Weights of a small transformer language model.
Size: width 256, 4 heads of 64.
Architecture: LayerNorm before each block, learned positions, biases, tied embeddings.
Training: a variant of Muon for these matrices, 539M tokens, 8231 steps.
Each number is 128 + 32 x the weight over its row's rms, rounded and kept within 0 to 255. Layers, rows and columns count from 0. The size above them is the row's rms in percent of the matrix's.

# layer 3 MLP up, 896x256, rms 0.149, rows 121-134, columns 0-255
size [108 106 103  98 107 115 102  91  97 106  94 100 107 103]
[[114  82  79 108 146 125 160 141 164 136  65 141 107 147 128 108 113 125 162 113 160 105 107 177 124 169  77 152 138 161 194 133 106 108 150 103  94 167  85 175 149 137 155  99 129 160 137 126  86  93 103 123 147 129 173 121 156  72 150 117 122 110 163 142 116 117  95 140 144  92 142  68 119 123 126 132  97 130 182 147 118 172 132 139 163 133 196 189 144  67 151 156  68 165 141 153 199 120 126  76 192  97  67 148 130  85 197 156  85 177  98 154 138 136 122 103 128 124 101 109 125 101 122 134  92 137 110  85 108 124  62 195 241 102  94 130 136 127 113 102  80 139 138 123 109 129  76 115 139 120 148 115 128 153  98 111 112 140 143 155 100  79 126 149 160 125 140 160 122 143 145 119  98  65 121  88  98 145 107  84 139  93 149  98 158 114 106 109 163 164 139  77  78 160 125 172 116 137 145 170 185  69 165 174 143 147 151 139 135 175 111 108 166 161 180 123 177 104 104  82 150  88 117 174 174 136 175  59 163 170 127 104 130  47 137  90 125 110 120 162 134 146 104 150 124 174  83 134 135 177 144  54 103 151  85 121]
 [144 189  96  95 137 124 125 102 113 106 126  94 149 170  69 182 196  98 158 181 169  66 139 148  90 125 130 112 167  56  73 117 126 128  91 109 108  91  94 160 113 134  85 132 165 212 146 121 146 175 111 175  98 172 134 142 165  99 101 155  82 105  63 184  98 113 166 108 120 103 155 148 119 122 133 129 204 100 165 119 183 118 198  94 144  87 166 131 129 148  85 101 176 117 120  83 124  78 178 133 163 115 182  98  90 141 192 121 150 151 151 120 130 103 153 122 105  74 172 114 169 104 139 156 122 134 135 118 124 120 113  87 123 110  86 117 158 144 105 116 123 125  67 141  85 104 131 117 109 132 118 181  78 130  79 135 144  94 104 148  88 169 164  83 101 139 124 153 101 166 136 162 103  99  75 221  57  80  96 146 177 175 176 113  60 154 138 121  79 149 125 106 166 167 146 120 168 126  75 136 151 152 163 121 163 169 137  89 113 174 166 142 118 128 179 146 170 136 131 159 135 154  97  94 112 141 127 167 122 177 144 170 115 124 115 122 100 119 147 111  98 109 111 110  76  81 132 167 100 148 119 114 121 107 145 107]
 [146  50 150  80 109 139  91 138 151 134 142 132 109 132 117 198 118  89 160 145 134 129 137 134 118 115 163 119 178 148 102 135 140 102 136 111 143  79 144  91 156  98 125 184 137 101 148 164 102 159 193 150  94 148 165 150 160 149 141 110 141 125  88 168 166 201 104 147 111 159 121 176  98 166 144 183 129 111 136 148 142 133  90 102 109 138 169  96 136 158 129 135 153 136 138 159 100 153 210 107 127  74  98 133 127 115 140  79 108 170 146  94 176 117 181 133  73  92 150 154 123 105  92 100 147 155 115 122 139  72 116 128  96 137 151 143 101  86 103 111 151 103 112 125 157 179 201 119  98 108 147  99 148 111 117 123 103 167 148 188 111 117  91 173 144 102 157 104  24 137 130 119 138 100  75 167  75 196 178 152 142 122 108  80  40 103 165 156 170 148 116 131 105 151 203 103 174  56 122 138 119 129  67 111 111  97 128  91 134 119 139 144 148 120 118 136 125  90 185 162 101  46  86  72 161 164 136  84  99 165 178  88  90  86  86 111  97  92 150 118 141 159 111  99 176 105 121 176 160 136 156 140 132  92  94 110]
 [114 162 142 100 116 108 160 145 186 169 156 174  96 171 113 173  94 175  93 127 106 118 174 101 120 174 118 137 149 102  97 187 148 124 137 115 191 113 179  87 159 123 155  73  67  96  78 134 122 110  94 114  44  70 102  92 138 101 122  52 139 165 192 169  99 152  80 126 135 116  83 182 131  56 113 134 122 157 116 133 119 126 160 132 164 116 128 140 188 124 167 126 128 113 176 126 133 177 110  81  97 116 131 127 119 178 136 133 206 113 187 116 144 186 124 149 195 178 179 124 122 182 162 159 127 128 167 118 102 119  86 159 155 138 157 124  94 107 118 139 153 123  72 182 120 115 144 111 110  83 110 114  71 135  92 134  99 118 125  92  92 124  98 170 124 132 108 127  42 144 133 132  69  99  99 118 181 147  65 120  71 134 138 111 129 108 114  62 149 124 116 140 133 140 119 139 155 101 148 141 123  84 119 130 153 137 194 149 100 162 112 168 109 167 107 146 164 186 108 156 130 139  85 125 159  75  81 117 128 117  90 137 151 100 116 104  90 154 122 145 136 140 156  99 131 150 216  78 129  93 147 197  93 143 124 110]
 [132 162 107  79 117 124  99  91 113 138 147 155 180 155  85 139 113 119 161 174  98  91 105 127 125  95  90 105 110 155  97 168 156 111 118  98 133 164 117 164 120 122 116  88 155 111 125 132 157 131 126 121 133 179 131 161 168 145 139 117 154 161  53  73 164 113  70 143 139 134 202 122 153 194 132  58 110 169  59  90 190 189 183 174  76 133 152 131 165 129 151 183 103 128 148 175  50 122 100 147  95 173 137 107 131  90 103 115 186 167  58 140  79  98 130 138  88 123 164 154 135  97 117  78 116 165 128 135  19 150  82 134  95  87 147 160 161 137 101 119 111 198 167  78 117 106 123 106 161 141 122 113 133 107 141 121 101 146 115 119 147 104 161 104 112 171  80  89 111 131 145 135 115 104  78 105 145 114 138 164 139 210 133  78  91 131  95 136 144 178  97 136 110 167 105 124 117 143 157 171  88 190 126 112 120 150 109 113  48 140 117  79 202 141 108 119 123 128 130 165 137  89 183 173 142 119 191 125 179 141 128 109 147 146 135 127 131 121  71 124 109 136 120 147 125 140 139 136 142 196  88 124 118 155 175 117]
 [ 70 116 107 152 123 128 152 107 116  93  97 166 132 142 108 120  85 158 117 106 135 121 133 155 158 107 160  73 221 136 187 135  94 161 130 142  80 202 193  93 136 124  81 169 100 146  60 143  96  94 155 122 156  86 133 128 171 116  98  70 163  99 129  75 137  97 107 126  80 122 136 164  87 123 101 138 101 109  94 117 164 121 165  62 105 123 148 177  86  95 131 150  93 106  76 115 129  95 122 143 150 139 137 164 137  91 102 150 147 138 120 115 112 109 212 125 115  90 108 141  98 101 143 167  76 162  91 149 166 174 135 119 129 137 137 186 155 130  78 138 135  78  85 116 155  94 159 150  47 105 139 113 156 156 162 138 144  70 131 107 131 112 205 149  99 130 129 190 158  95 127 155  89  99 157 160 140 164  59 130 142 171 117 174 127 126  86 112  86 159 158  94 118 154 125  92  98 120 124 145 156 147 155 168 123 160 173 174 150 109 146 125 159 144  51 146 170  96 151 117 110 134 173  64 154 142 143  83 179  83 236  85 135 100 125 115 145 121  96 112  86 177 118  87 124 173 154 117 105 107 157 118 107 148 133 134]
 [176 170 100 150 152 103 120 156 146 129 134 121 125 176  88  97 104  99 108 113 144 154 151  97 145 139 128  84 187 145 113  87 121 132  69  77 139 146 220 133 126 127  67  98 107 131 176  53 176  44  83 146 145 108 154 109 153 114 140 104 140  82 135 132 125 164 199 116 129 159 118 141 123 168 110  93  94 199 107 116 103  92 131 162  96 128 135 157 164 116 133 125 126 122  88 123 179 135 121  89  66 161 165 121 118 157 101  62 118 146 159 205  99 106 112 106  81  89  61 165 179 137 180  30 111 117 132  65 122 154  96  88 147  90 148  43 128  91 107 186 112 124 150 117 119 141 160 127 111 137  84 123  90 120 136 110 128 115 113 168 116 147 171 148 193 178 181 136 104 118 129 137 111 119  96 121 152  99  96 140 123 153 176 163 113 134  65 153 151 116 134 137  62  95 123 129 166 122  99 132 114 123 124 147  59 145  96 139 132 137 155 128 191 199 149 120 157 135 165 160 119 117 147 153 129 184 140 136 156 102 127 178 139 155 164 101 132  79 141 158  69 154 137  74 151 123 163 133 136  96 138 177 107 107 145 153]
 [121 101 139  94 161 146 134 127 119 151 183 132 144 102 145 135 143 121 111  86  99 109  90 131 132 147 178  86 161 136 142 102 119 126 180 170 136 132 174 114 136 104 180 129 200 137 162 176 121 166  86 119  87 106 135  68 124 139 212 106 172 123 151 197 150  76 125 147 136  74 106 121  95  93 170 128 118 157 105 138 153 159  99 174 149  81 120 157 150  95 162 144 134 135  89 103 158 123 123 182  98 122 102 119  72 148 147 154 191 106 160 105 205 113 159 146 135 113 109 118  66 179  98 125 136  64 228 124  59 140 156  95 114 154 160  95 130 165 153 145 146 141  78 121  70 101  94 170 140  50  35 124 116 120  73 163 127 150 155 154 115 112 160 132 111  75 121 126 103 165 107 129  95 100 178 141 114 126 113 132  90 118 114 106  87  99 172 143 109 127  97 150  93 134  95 161  96 100 149  87 139 110 160 178  84 117 116 147 121 156 106  95 178 109  71 122 140 171 104 124 121 109 104 139 140 125 153 138 131  89 121 135 135  99 124  75 175 182 112 141 188 135  81 199 128 116 135 174 151 214 101 176 123 129 151 108]
 [109 104 148 135 121  54 142 153 170  80 140 157  89 127 175  87  99 171 143 130 118  97  89 146 125 119 119  95 172 123  97 163 163 117  86 157 164 124 150 168  13 138  99 130 117 103 193 106 124 118 123 139  73 199  92 185  69 108 148  74 148 170 124 172 115 153 119 102 156 134 186 121 103 153 115 103 133 127 108  85 151 125 125 134 134 141 149  92 181 104  94 178  75 136 113 115 145  80 124  79 135 174  94 185  90  83 173  99 117 131 156  72 111  72 188  73 163 130 137 132 156 154 160 128 151 147 169 117 127 129 112  69 195 141 154 187  80 116 129 124 136 177  67 113  90  97 159 165 143 133  65 108  81 135 152 122 185 179 114 145 167 182 148  50  94 122 197 166 113 115 115 109 141 142 177 155 186 150 115 122 140 137 142 153 159 105 124 147 124 122 162 195 146 158 165  83 107 164 112 106 135 106 166 100 109  67 111 154 103 141 147 149 119 120 137  98 156 132 106  95 149 157 133 125 134 145  77 138 110  96 125 135  85  83 144 130 110  85 100 134  95 128 166  67 119 133 111 127 132 157 140 160 140 124 176 102]
 [112 160 141  96 155 177 134 114 157 161 176 142 121  98 127 146 101 109 149 136 147  84 118 154  64 105 150 123 125 163  76 129 196 134 174 146 128 115 141  90 123  67 182 156 115  91  61 177  96 131  84 154 163 119 191 154 172  60 172 105 101 113 146  88  56 149 152 148 177 138  79 105 109  87  61 112  90 147 154 129 115 118 166  68 146 116 181 142 114 156 131 140  80 122 119 139 142 186 119 172 147  75 136 161 125 167  81 130 170 111  94 129 120 170 113 102 120 128  82 122 215  62 120 159 116  84 149 142 170 110 149 109 128 115 145  85 103 111  73  68 132 114 117 162 151  85 166 128 145 130 116 120 165 121 108 143 165 156 148  83 137 116  62  98  97  95  79  93 103 103 161  92 121 101 135  94 164 155  72 111 111  84 127 142 129 157 129 184 149  89 116 107  77  93 105 132 179 104 129 148  85 153 151 140 133 133 109 134  60 141 194 137 130 128 146 178 103 138 150 121 167 147 136 207 134 151 150 131 130 126 111 112 169 100 105 167 103 159 111  92  87 115  98 202 125 162 152 118 120 158 181  99  95 150 196 141]
 [126 167 133 122 137 155 103  99 121 123 167 171 118 189 140 120 105 130 106 124  70  73 103 170 150 143 127 117 124 161  72  84 152 171 142 125 125 125  82 135 144 135 134 204 168  59 151  66 169 103 116 112  43 154 148 103 141 137 127 177 132 119 110 164  92 122 145 113 115 141 150 187 112  67 152 121 143 153 128 161 150 109 115 125 142 160  91 106 147 143  90 105 145  95  99 172 114 185  97 142 151 117 135 184 192 163 133 141 138 108 127  82 170 181  82  88 114 171 139 105 143 107 141 105 146 120  41  91 124 121 160 166 109  78 160 101 105 104 141 112 143 107 145 143 146 133  87 142 131  80  73 105  40 118  85  91  98 107 201 137  90 198 158 130 123 156 178 126 149 117 164 111 119 136 152  86 124 113 169 161 138 105 152  63 148 139 146 194  84 112 133 166  99  95 190 101 113 139 140 130 135 136  98 107 172 157 114 145 120  96  46 193 146 102 171 149 128 100 109 102 207 111 124 179  87 128 172  76 102 155 121 149 114  93 134 165 101 150 187 126  84 155  88  69 132 154 109 101 137 125 147 137 128  80 113 131]
 [112 145 131 143 136 143 111 125 165 133 158 150 170 129 109 148 126 128 141 124  98 162 163 198 115 122 167 168 109  92 129 131 109  90 200  72 139 120 144 115 120 130  81  70 126  88 121  85  73 152 174 136 149 197 169  58 130 155 147 146 114 144 143 104 118 144 119 115 136 125  74 161  98 134 126  85 160  81 117 178 124 148 211 154 118 147 129 122 165 108  94 148 174 137  96 110  54 146 104  97 116 108 105 142 131  70 151 115 111  99 145 144 152 146  57 108  91  81  98 171 129 139 110 120 141 143 140 146 114 206  62 108 105 129 205  90 144  88 135 147  95 155 153 200 138  87 211 134 160 144 158 119 106  88 137 108 128 154 124 136  66 146 118  75 180 131 124 102 167 101 106 168 168 132 170 122 114 153 151 181 148  48 140 136  94 140 108 111 128 144 150 179 117 145 101 116 187  70  96 146 126 138  52  46 192 146 165  97 124 158 155 140  99 138 174 168 112 106 144  82 138 114  93  63 144  91 179 154 120 135 143  99 101 114 101 103 144  97 172 117 116 121 151 153 112 109 140 162  66 138 108 158 158 161 103 118]
 [168 158 172  90 132 147 156 153  80 132 169  74 146 130 129 207  55 164  83 142 175 122 144 166 157 133  90 118  58 160  78 126 125  88  57 142  84 176 168 113 116 154 114 171 123 126 124 135 157 119 182 112  86 117 162 125 115 131 150 129 122 100 106 126 111 163 150 103 122 140 151 158  90 159 113  96 154 110  37 102 125 116  77 109 125  63 188 143 117 183 138 114 106 151 198 110  95 130 144 157 170 133  83 101 136 126 158 214  99 156 146 135 138 145 138 144 167 136 127 153 128  84 139 147 101  83 124  67  86 136 102 163 124 148 132 117 141 110 163  98 129 110 110 101 126 146 106 127 244  72 127 131  94 138  91 146 118 181 135 168  71 133  91 144 146  96 102 128 146 119 162 107 148  78 118 127  83 101  85 132 118  64 142 151 149 117 165 114 116 179 135 125 143  88 205 142 111  97 140 110 119 147 171 160 147 133  99 165 160 109 122 122 133 111 215 112 120 131  53  94 148 191 110  90 174 106 113 115  91 170 166 157 182 131 113 160 133 155  95 149 104 116  78 147  98 144 137  54 151 148 135 113 144 124 116 133]
 [171 111 169 102  71 211 111 118 103  69  61  97 146 100 113 166 200 175 150 158 138 116 143  64  86 115 135 162 116  47 157 129 152 110  72  90 130 133  86  99 161 130 138 143 114 148 157 138  95 151 111 145 123 125 170 171 142 150 110 120 125 141 133 131 153 121  67 136 140 129  83 106 201 149 140 153 116 150 126 167 137 156 188  30 151 159 181 126 143 140  68 141 184 115 166 139 132  95 148 121 126 147 139  72 134 158 182 139  92 106 100 125 178 107 119 174 146 121 168 150 130 138 105 201 123 127  94 114 131 168 141 113 176 121 152 158  94 147  90 132 126 121  59 182 153  85 109 105  82  61 105  78 168 125 133 127 114 135 126  69 175 121 182 135 122 136 103 153 151 136 101 154 122 159  88 139  89 113 121 150 161  70 177 161 159 147  90 127 140  95 140  76 113  62  99 170 107 115 175 153 110  69 119  87 178 136 112 123  82 112 126 120 163 100 112 128 116  85  78 121  94 156 158 146 101  97 133 115 165 120 114  73 145 184 144 155 132 110 204  88 106 116  73 133 138 105 136 107 140 112 124 126 109  84 155  91]]
# layer 3 MLP down (transposed), 896x256, rms 0.0837, rows 121-133, columns 0-255
size [109 107 106  97 112 107 110  93  98 105  95  91 104]
[[167 153  97  68 144 104 182 116 143 108 135 105 134 164 155 119 167  37 100 127 124 154 109 131 183 139  76  68 171 113 140  92 138 123 116  69 114 156 164 101  97 122 122 133 122 165 149 154 170 156  87 129 120 128  99 118 121 154  74 173 139 184 158 101 113 104 134 168 178 151 139 140  99  97 130 161  92 138  51 145 151 174 105 106 174 154 107 122 157 112 108 166 131 105  92 140  88  92 109  54 170 132 124  93 157 135 106 133  88 127 146 103 209 153  55 145 123 201  84  85 153  55 134 162 155 134 151 155 144 124 109 128  93 177 136 138  83 199 177 134  90 146 115 118 126 107 178  80 139 129 183 114 158  65 145 122 180 192 133 132 104 169 106 141 116  98 176 128 165  64 125 146 116 113 138 164 167 126 109 125 154  83  85 120  89 133  98 151 119 135 124 118  95 105 152 111 130  85  89 110 119  87 232  94 118 137 120 122 102 133 111 139 128 152 147 127 141 117 143 142 149 175 141  80 110 178  62 141 143  99 139 114 154 133 114 116 175 126 114 168 143  82 133  36 176 176 141 126 110 144 152  96  79 136 118 150]
 [ 85 135 154 129 151 108 111 145 152 179  79 103 166 161  98  94 164 146 123 126 106  47 159 171 119 133 111 145 112 175 141  99 133 188 118 155 110 121 146 114 132 128 134 123 119 106 154 133 131 113 134 106  70 152 104 138  96 110 155 137 100 146  62 134  93 148  96 149  86 139 103  73 163 143 132 107 125 139 125 166 119 145 149 138 101 130 141 118 107 156 140 141  90 103  98 149 139  81 142 107 150 148  98  57 167 212 129 137 144 150  66 138  29 170  86 130 143  86 120 154 116 149 129  63 106 186 102 112 120 155 164 140  68 165 120 116  94  79 134  86 177 167 126  96  88 167 106 101 119 118 124 134 131 127 115 113 118 180 153  49 133 141  92 145 141 145  70 121 150  79 122 154 184  88 156 193 123 160 162 152 103  71 113 109 123 130 168 131 123 137  79 104 138 161 177 134 162  88 138 117 137 155 162 158 132 166 125 140 129  55 189  92 177 185 110  93  82 105 147 152 107 107 127 133 170  99 177 179 190  58  95 137 125 127  85  93 113 123 184 134 166 146 213 185 103 100 134 146  84 186 123 159 174 136  95 114]
 [104  63 137 117 105 139 158 104  91 168 139 157 125  77  69 115 126 101 131 157 133 113 122 155 135 109 227 127 110 137 149 181 167 108 165 199 141 117 122 130 111 113  78 129 160 150 128 140 101 153 158 147 155 186 210 119 141 149 111  73 165 118 124 152 163 175 117 155 138  82 150 110 142 164 119 131  98 136 136 109 142 112 107 134 164  74 179 139  97 189 120  78 126 123 166 144 212 121 120 129 152 118  95 106 120 154  98 112 141 118 110 132 121 108 158  97 117  78 141 172 168  84 124 121 110  87 130 131 134 179 113 121  94 157  96 181 110  55 103 164 203 143 156 143 163 130  97 180  96 171 121 140 106 116 118  91  80 176 148 170 125 166 111 140 114  94  69 145 135 123  56 120 155  53 153  84 183 105 128 155  99  88  96 133 138  13 136 124 180  89  92 110 136 151 131 121 111 112  83 102 111 126  46 157 102 135 167 110 167 101  91 162 125  80 168  95 153  83 188 151 137 140 112 138  96 145 193 131 128 112 134  91  63 138 139 148 111 117 144 142 167 110 120 130 141 108 180 117 145 103 120 101 152  94 175 134]
 [131 156 116  86 121 159  54 108 126 101  78  93 150 137 138 105 115  88 136 133 140 127 121 110 201 106 141 196 108  62 127  85  81 136 147 135 111 211 149 123  71 120 185 112 136 116  98 105 123 154  67 147 159 117 168 158 146 135 124 131 166 118 120 147 123  92 158 176 122 108 144 103 136 160 171 125 120 145 128 108 178  99 161 188 135 103 142 133  80 115 138  65 156 160 136 146 126  44 104 118 149  72 155 157 126 110 108 132 151  87 114  76  78  98  96 120 144 139 122  99 141 110 106 171 134  83 121  98 154 131 127 136  92 142 153 102 132 161 183 128 131 131 174 110 144 113 167 130 126 160  90 156 147  98 157 135 176  73  86 164 100 150 154  96 162 123  68 126 186 167  69 102 217 129 165  81 121 148 164 140 170 132 140 136  88  89 160  82 153 106 133 167 135  74 178 142 131 162 174 127 156 113 181 109 131 119 121 133 101 132 112 150 114  94 213 173 130 135  98  53 112  71 123 184 126 222 134 161 137 169  83 166  95 153 112  89  74 156  65 115 103 130 107 108 157 131 121 152 131 116 161 106  95  95 135 167]
 [165  89 147 100  84 104 141 118  70 163 120 119 114 165 168  91 191 143  55 104 167  78 144 133 106 143 140 139 128 162 181 133 101 180 162 120 125 139 104 116 133 200 103  90  75  93 143 112 120 108 185 158  81 144 148 129 123 117 131 100 156 116 132 140 150 116 118 127 133 192 135 115 147 126 147 142 106 125  96  51 122 118  72  77 103 129  63 141 118 152 129 170 149  54 185 104 170 161  88 114 166 113 116 112 155 118 128 138 177 147 187 111 121  79 117 140 165 145 134 158 106 170 180 142 114  96  86 124 139 116  79 128  81 164 109 145 107  61 112 108 185 186 150  53 155  87  98 170 182 177 155 121 158  70 129 169  96 122 118 150 172  99 139 108 120 120 150 179 129 130 175 130 142  76 161  67 117 117 111 137 140 149 163 145 192  89  67 132 117 164 122 120 139 109  96  95 110 121 108 115 123 118  91 145 146 116 121 166 137 107 149 197 109 122 158 115 176  81 131  88  98 166 221 164 138 106 148 112 133 160 140 158 128 127  85  92  83  47 100 182 149  98 102 165  94  94 132 118 139 167 114 112  86 127 102 135]
 [119 130 189 162  95 152 135 112  97  94 108 137 128 132  97 129  86 152 135 103 115 152  81 177 147  97  91  42 162 140 138 133  73 118 153 109 110 141 178 122 116 150 109  99 105 150 119 111 105 117 103 110 139 139  74 107 250 114  69 136 111  98 114 166 186 138 155 123  77 110 152 115 186 177 120 133 151 179 141 159 193 105 120 134  33 100 189 135 157 169 100 139 130 111 123 118 110 134 117 207 135 172 112 149 155  68 145 166 176 196 135 156  53 151 155 140 110 135 127 180 186 142 120 180 121 162  76 175 128 136  95 136 161 123 123 166 102  79  91 120 132 109 121 159 151  62 131  96 127  77 123 105 138 157  65  82 126 103 134 161 113 156  62 141 107 149  82 121  93  95 148 182 146 134 190 156 141 106 114 137 105 111 164 126 107 120 119 103 109 148 153 128 121 130 141  95  77 148 146 160 156 134 151 115 115 106 148  64 161 122 134 108 111 122 121 110 146 130 159 126 101 173 142  82 102 114 155  88 120 141 193  95 137 151 123  92 145 156 103 159  94 153 107  82 133 188 172 133 150 129 121 106 116  52  62 125]
 [ 99  86 137 116 121 107 125 150 121 146 133  89 142 105 141 152 109 133 112 120 172 119 120  89  88 138 107 164 107 169 103 139 203 109 102 139  75 104 144  50 140 106  90 116 155 131 117  92 152 166 124 102 110 176 163 131 129 141 112 157  95 161  82 171 133 174 126 116  78  97 112 145  18 130 195 129 134 125 128 129 150 145  90  85 110  68 104 114 121 137  77 150 157 137 153  61 171 130  50 141 172 122 132 139 122 109 150 166  92 176 122  84 109 127 157 185 129  97 159 107  81  98 144 120 186  80 139 110 113  81 118 165 115  71 158 122 165 112 167 150  83 193 161 129 106 166  65 132 198 136  47 136 168  75 129 151 121 113 131 111 134  92 133  75 190  67 140 114 130 113 189 160 113 115 172 176 128 125 134  85 167 112 113 123 151 143 132 232 121  87 121 145 136  73 125 143 127 143 124 117 158 126 149 126  95 134 123 126 110  40 132 141 128 122 163 159 155 142 111 176  62 140 166 103 119 110 158 113 105 131 166 132 166 172 174 171 133 136 135 160 134  76 148 103 193 167 126 138 151 148 117 155 167 109 144 132]
 [161 106 158 165 127 143 196 126 123  84 159 127 133 154  67 114 168 176 106 112  93 133 112  69 141 130 112 185 104 140 108 127  84 125  91 109 146 129 124 119  92 167 112 120 113 125  92 136 170  95 116 114 143 161 137 147 145 116 158 156  80  89 146 113 100 142 156 181  92  94 157 119 137 139 113 138 170 158 150 137 159 108 129 180 179 129 106 117 173 135 103 160 187 164  96 115  96 128 129 133 139 166  87 113  76 140 149  80 139  78 169 160  76 160 154 127 132 132 124 156 176  77  97 119 121 134 110 143 130  92 119 108 153  80 105 111 148 145 115  76  81  92 119 118 106  85 141  90 128 203 131 100 144  90 111 135 143  64  41 142  58 104 204 124 167 163  92 142 189 113 130 178 167 152  90 158 105  99 122  75 158 115  68 125 170 118 122 109 139 118 147  83 234 128 165 131 172 152 116  85 150 161  87 128 192 106 163 111 212  77 150  99 139  88 136 104 116 193 133  94 134  88 103  82 168 161 123 126 195 194 111 171 129 118 141 114 101 132  94 143 174  96 159 144 112  91 106 121 134  76 142 147 106 154 146 113]
 [147  94  63 137  89 158 175 115 144 202  98 157 137 112 201  93 133 155 162 141  86 138 147 159 131 136 133 107 123 166 160 153  92  93 166 164 123 102 145 147 122 158 118 129  87 156  89 115  72 135 163 158 122 114 109 158  97 158 167  90 150 126 135  55 109 111 147 119 138 199  92 100 171 116  96 119 143 173 121 150  77 105  97 118 161 153 150 102  93 156 185 152  85  93 111  66 147 112 141 140  91  85  66  99 138 116  94 118 160 110 135 120 126 124 131  47 118 105 135 191 154  66 172 179 166 143 122 127 154  99 132  64 120 156 160  78  99  90 174 107 125 127 115 104 121  98 126 190 129 122  94 183 133 239 113 125 100 102 134 163 143  83 120 140 136 109  69 161 161 151  91 125 140 144 134  99 131  92 102 101 135  73 132 177 104 127 178 148  96  90 109 165 132 123 205 169  99 128 170 124  99 105 160 114 157 158 139 179 134 140 156 123 121 144  39 149 119 135 102 137 102  99 102 136 149  89 113 147 155 156  59 143  91 137 193  75 106 160  84 172 114 108 178 133 100 141 175  95 118 153 138 151 139 138 119 154]
 [132  41 130 149  81 114 147 121 108 157  76 126 173 131 151 151 107 118  90 102 139  68 118  86 135 121  85 112 136 172 152 189 132 159 161 112 168 127 140 117 131 146 116 120 165 148 171 128 119  70 100 129  87 140  82 172 125 109 167  74 151  74 134 165  94  88 185  84 117 180 133 141  66 133 143  77  85  52 107 169  92 145  49 150  89 122 113 166 186  97 109 123 202 130 141 121 131 159 157 165 135 145 110 182 115 142 135 127 105 161  66 137 145 146 137 123 214 118 109 115  85 103 182 118 186 135 116 145 171 115 143 133 150 131 118 112 166 122 117  85 116 156 119 160 128 197 133  98 132 105 150 174 151 158 128 130 114 138 127 101 107 167 175 123  90 102 207 183  90 143 103 120 157 131 151  92 130 161 141 110  82  75  86 130 109 121 127 140 108 170 142  87 131 178 123 161  82 142 178 113 114 136 165 172 122 135 149 104  95  94  89 155 129  77 119  96 147 115  98 113 121 145 128 170 108 142  80 125 183 100 159  99 167 143 153 186 148 105  38 101 120  77  96 130 138 124  52 127 160 177 126 117 139 178 112 122]
 [133 117 115 152 112 106 140 110 166 116 123  81 134 140 127  67 168 156  80 176  97 144  70 162 123 129 124 137 155 106 169 108  98 115 159  82 164 109 193 145 123 127 107  97 153 164  84 168 127 164 158 214 124 132 163 121 137 133 152 102  32  88 166 114 180  84 110 119  72 129  99  90 179 147 109 103 181 172 107 151  91 109  84 149 165 110  94 129 162 160 189 165 145 120 150 157 114 141 159 135  72 133  97 116 107 108 162 136 131 177  87 129  94 111 146 134 170 119 114 116  96  62 134  88 134 157 163 193 108 154 159 115 140 167 118 128 124 122 131 119 157 149 111 120 131 118 154  95 149 212 101 228 112 107 108 161 135  85 106 159 122 151  87  79 126 176  89 117  85 152 106  88 141 150 172 153 108 159  94 166  68 120 105 149 106 116 151 109 123  98 138  76 141 169 103 149 156 111 138  77 141  92  92 136 121 126 151 147 157 171 115  89 126 125  55 169 124 146 164 116 106 142 124  44  75 154  44 161 116 129 176 108 164 156 163 160 101  94 110 137 119 163 127 115  73 110  96  92 142  97 121 145 194 145 163 116]
 [116  61 152  91 105 100 152 105  57 129 127  99 118 116 158 166 137 175 171 141 127  58 107 112 123 184  83 131 124 112  88 105  92 100 108 160 170 128  48  81 121 100 167 184 130 171 158 118 154 179 144 149 164 107 138 168 141  85 151 118 123 112 129 157 140 128 129 127 115  93 149 150 150 119 160 157  77 140 129  93 163 109 137 134 125  65 133 101  74 150  48 128 156 102 177 106 196 167 111 134 130 158 154 125 108 117 150 119 123  82 197 109  80 112 152 131  89 142 116  75 156 111 108 131 129  67 157 108 147 162 149  83 100 126  98 175 112 133  80 132 125 134  92 126 150 161  87 127  68  45 113 131  61  80 128 153  81 115 130 140 170 143 121 103 110  89 140 101 159 115 109 143  84  79 147 176 104 159 109 138 101 128 131 170 125 110 173 104 212 126 143 184 121 133 153 130  93 177 133 133 180 142 159 176 125 136 138 201 109 136 166  79 131  61 151 135 163 118 117 133 176 159 201 155 124 113  66 127 103 159 130  69 130 125 140 128 124 149 111 148 168  77 128 149 171  65 169 144 172 112 132 127 111 155 116 190]
 [123 119  97 121 115 144 118 136  82 150 123 191 113 124  96 134 131 125  99 183 147  85 148 105 137 149 169 188 128  90 156 121 158  92 179 158 166  99  98  92 103 139 111 134 138 153 147 126 160 120 115 130  83  99 142 142 112 158 130 123 134 106 184 192 165  80  71 152 183 111 120 131 165 117 124  98 162 101  67 102 123 189 157 145  88  78 136 172 154  94  90 123 147 142 151 178 115 170 145 152 133  87 150 100  77  41 148 108 154 120 125 172  97 103 123 137 133 117 153 157  90  29 119 170 150 200  80 147 111 119 142 114 153 116  75 169 119 148 148 179  92 168  96 110 130 134 150 205  90 160 115  92  91 116 112 136 144  97 153 146 146 192 162  60 157  99 119  99  78 141 120 104  89  90 151 109 149  95  85 175 155 198 177 137 130 108  97 156 121 105 157  94 132 194 138 156 125 147  78 106 105 136 137 166 156 157 143 137 129 110 110 136  99 167 105 125 114 139  86 131  94  95 159  81  61 142 122 101 137 130 143  77 155 150 187 151  96 130 109 137 100 132 127 133 150 177 142 183 133 154  44 176  49 128 110 101]]